config.toml
hidden_size = 128
bias = "qkv"
init = "normal"
init_std_qkv = 0.0601
optimizer = "soap_variant"
learning_rate = 0.00504
max_grad_norm = 1.0
schedule = "wsd"
decay_fraction = 1.0
batch_tokens = 16384
max_seq_len = 1024
Each number is 128 + 32 x the weight over its row's rms, rounded and kept within 0 to 255. Layers, rows and columns count from 0. Numbers have three digits each. The size before them is the row's rms in percent of the matrix's.

# layer 3 MLP down, 128x320, rms 0.0862, rows 0-42, columns 0-63
094:154145118157146135129116115145151123172122157108131087173148164044114112097212129125127167159073099151150138149142168119131154149110146119092103190110092060172227158176099130108117106123138160
100:156083126125100105123135139163104145085101121096182143143159166128149169124079217141132179125060134078144108130121132092148138171098147112098142062205111118140146081171135138196174183117084065
107:151081115123128110098089153147171088137092157073129141104190137032148173148097117116087136130072133156090044111195093077217133113079123056083169060095085142137131124131112134209109105115089142
098:151108151158142108093080076105112164116159178177129068137152082175121113175137148151104165135142124107093083184173103122121144119154194111093103092112104163197139143157121172148143192148088119
100:141087160188043091150148149154153108151100140093122129111116159106110110145126095143136088165119084110127129105094171101081080153065102084076110167106123116056142089066119130081157118102103173
103:086177152126118170164112154095126110141128161116146200095105190134175120143133170127088148177147079144134146221091131151163127153060068160130140151061099114117112134164151125105058143138107083
099:134138071127161160094101114143110097162106108093116158101071126077100116170119142099062106128144132160141170162108084148119082094190198098138137105103141103173154190115117135148124132128176124
096:194092138083086174165085062120117109062099132133138180111158145126096152146146102172137128116115141112141067115133142051142158148109129128102145144144165102172173169091143109186105135156133173
102:127171117082120116170077102072151155155112044139122120151137140104122140080169135193106114151131138132137141131088166163096112115104102111148125111087142122114165108174101130129072149169091090
101:147146121148128116160078097050170136143136158132171123116161113155141083147181160133165127114150165151159115115109134208053125128131129139141181076126107192156161117108163160129144177083140094
098:124063107075127160158083137159105165187128159127119164137142064161107110181202112062127181100091146155103097109155115122067178192093173123112151142106104150099138097156169138163162183144102116
096:161062156124108087180115080150141114159174207089092086125102108109160212137125170101114161100088131114153129142150159089142127151138146098146044111094148082108122126103119127168110153129188148
101:099102135148157127186089189114147107150070158159130129163105115064173049054094085138101176105087146151141112095119130145117130085121128122077123101146142121112157182113132121130167107143119101
103:080158149116117120182096169133144153179054127170121071154138148130069132147132176153097163097115163155101156115146155131108104167181112120120123136106107062129133134109156092158125167077121106
094:143170143184129160142116149101111144155091157174138170113065121142102133121120169155155105113179109122174101132105116124150168120170123178126098070105135141149153087129180172096142120162121096
102:099071153130111125127152109148146130131123105108093166124058104153158116180158085123143139154089189104150192128169186136115142072096140114066108121121158108144145100124173104137155049147102119
111:083132100110132147169139067141174156108114166145173191103113176213134049111153116110107159156127148151090114124117147102176117177140171145131153155172141120190090114132168157137121116141056135
102:058114116120178156132124159120135113079200104146071148120136105072102106144110081115141132133054138105104082147124141117095092070143164184149159107128090129123078157174179123108076124102125152
106:114153179108181081180159093099115131111119174172083154140078158155141156144084125171127113171145149169127147105138100157101145120143074100106159111062145095120109098101122148075086093148126103
109:110089139087144114114110160173130053120142155129050108142137092164163128126170124165128140144098112154101148145141144195139159141120106119131198122100142154122140121118152093160108120112164161
096:164112126129162135123136100121140197101110088140117086078137160112130084118143141142119233126149115140143097119123123126161123105113180172090082090131127148144122156169139102061123171119125156
094:049132142156106156123152134110111177077122089115089129078123104118172109102172128115117116136118093132127173133105086150154103170136103112156081129106179114184153130149095156084170135153169080
095:167140121170123131135181128180111123103136095127131163086158100121165130095170159141161135187194123150059122147118147092111087111097112141134113133064175146119184143097118169128097124182178118
101:057156161122108105110158110144132147123122166117190093166135184113130111126099151121138084077152129155073115111083177088091147089161130093103083143150125219144111102119155130197105087131165101
099:132138122089123136109123109104095099137122139133125142147082141110090123070100089132103176107099111149192082142125115139110129129117140114157115176182108115084098146139078107162117113162142167
102:131129130189116135146120095124101157145123137171130118118169109045145129073130127169121134136159105132138095119182179087121188133117119092083154159136190151141142148140110102091086117195202155
093:180176158122116105089114125125107151106148065154134097131078088119154126118166140153160066077161126161121157153148139182153094116143136124177122155157130160153084112068168106136165141106128132
099:136122153110119162077116156119174175119130088115164116072128116137169084091084120111125124111185169116133091126110110138174107096089123157091154125144191105140153117174144148142103115131144136
108:114170118149194145141153156116102136094035170109151095108130125103135157186138142098150150130118158085147078072083190067067165126163090127105178125087148165108085129132145102131125107109102138
101:135097184092113117105161150085068160124105217138059094113179140100142109138145139177118076091125181122078095156163153103076115110146119148076169140144099118144127138139138125135125166160067145
103:072119114100141061102132155157115090118166158052131137132114068171124136151194105142122133101157116160150139125194107109099113124145204132119140136114149142077111092136143074120127139111154100
090:095167133123149042151086095091117143128137107129165128105137110122160202151076142099145167136132138115125188102172179148063101087153084137084133180134125144067158146188116127124142077182105122
102:157115126072136191131121155119130159095198099145092181138143199160103109130060169158124084126148157148112089088115159150146129106176076143103184147106137135117146141112114096113132067131148082
100:137208149139152156137146113129107088118162170183103126060088162181110149151116163133128133104123113118093103158136082138147157183143154094156146181198076138174056143179113101129122099092126123
106:130215117125142119124164188167130172168172171143133158153181152126097126106114147174093130074100116108170099150191135162062156073119189196155117138125117124160120129132138153107163110119130168
096:124142137149135152123119162122136113117155139109110213126126159115109087125176162110081094092160125079178171080185158098121163079146096112153121106115116097133109130099080113125106121109138137
096:158084104102119129166135134129117158188154095162126138131095059115181141165162184117122084101122100081197090126081075108143166141143107164091109165078126125112125140165169107127113154124145100
104:125128097132097117111110043156139129203105171145148149134102186146136158130158113123176115161135127145121090110191156154135149060125143134163115148101185129071050091084173055101087213081155085
106:079126142172093168119091095162131168115081161172076167115092113140072179101014045168128139111158145144135107121104122150120128125105104147117080118121168098111084124132191119091076071162165108
097:121105137083120164092116084107110150108149137188149094141109135132163182102137133167120097169159155139104103085136145073091176116153229164117132158173094114053052105165188167200136124153121084
106:139196147092089117107124134091109153164115163088156182087129116102068110087152096112122142129125117211137131138141112144085139157111038122092086126090160142129132162136106148104012128115102145
102:153133125115128095123130169165109160178098170161146170174083168154109091133129186123109136097085158114109075136122102144120157111134182120181095157185149180080113127210141119132157159146125154
101:148088180142087152193118162098092190093158109155135131169096071153195130125082159107163104134163149173144077126149086094194167160146147181157120109093160145159124101150145105120133059142114114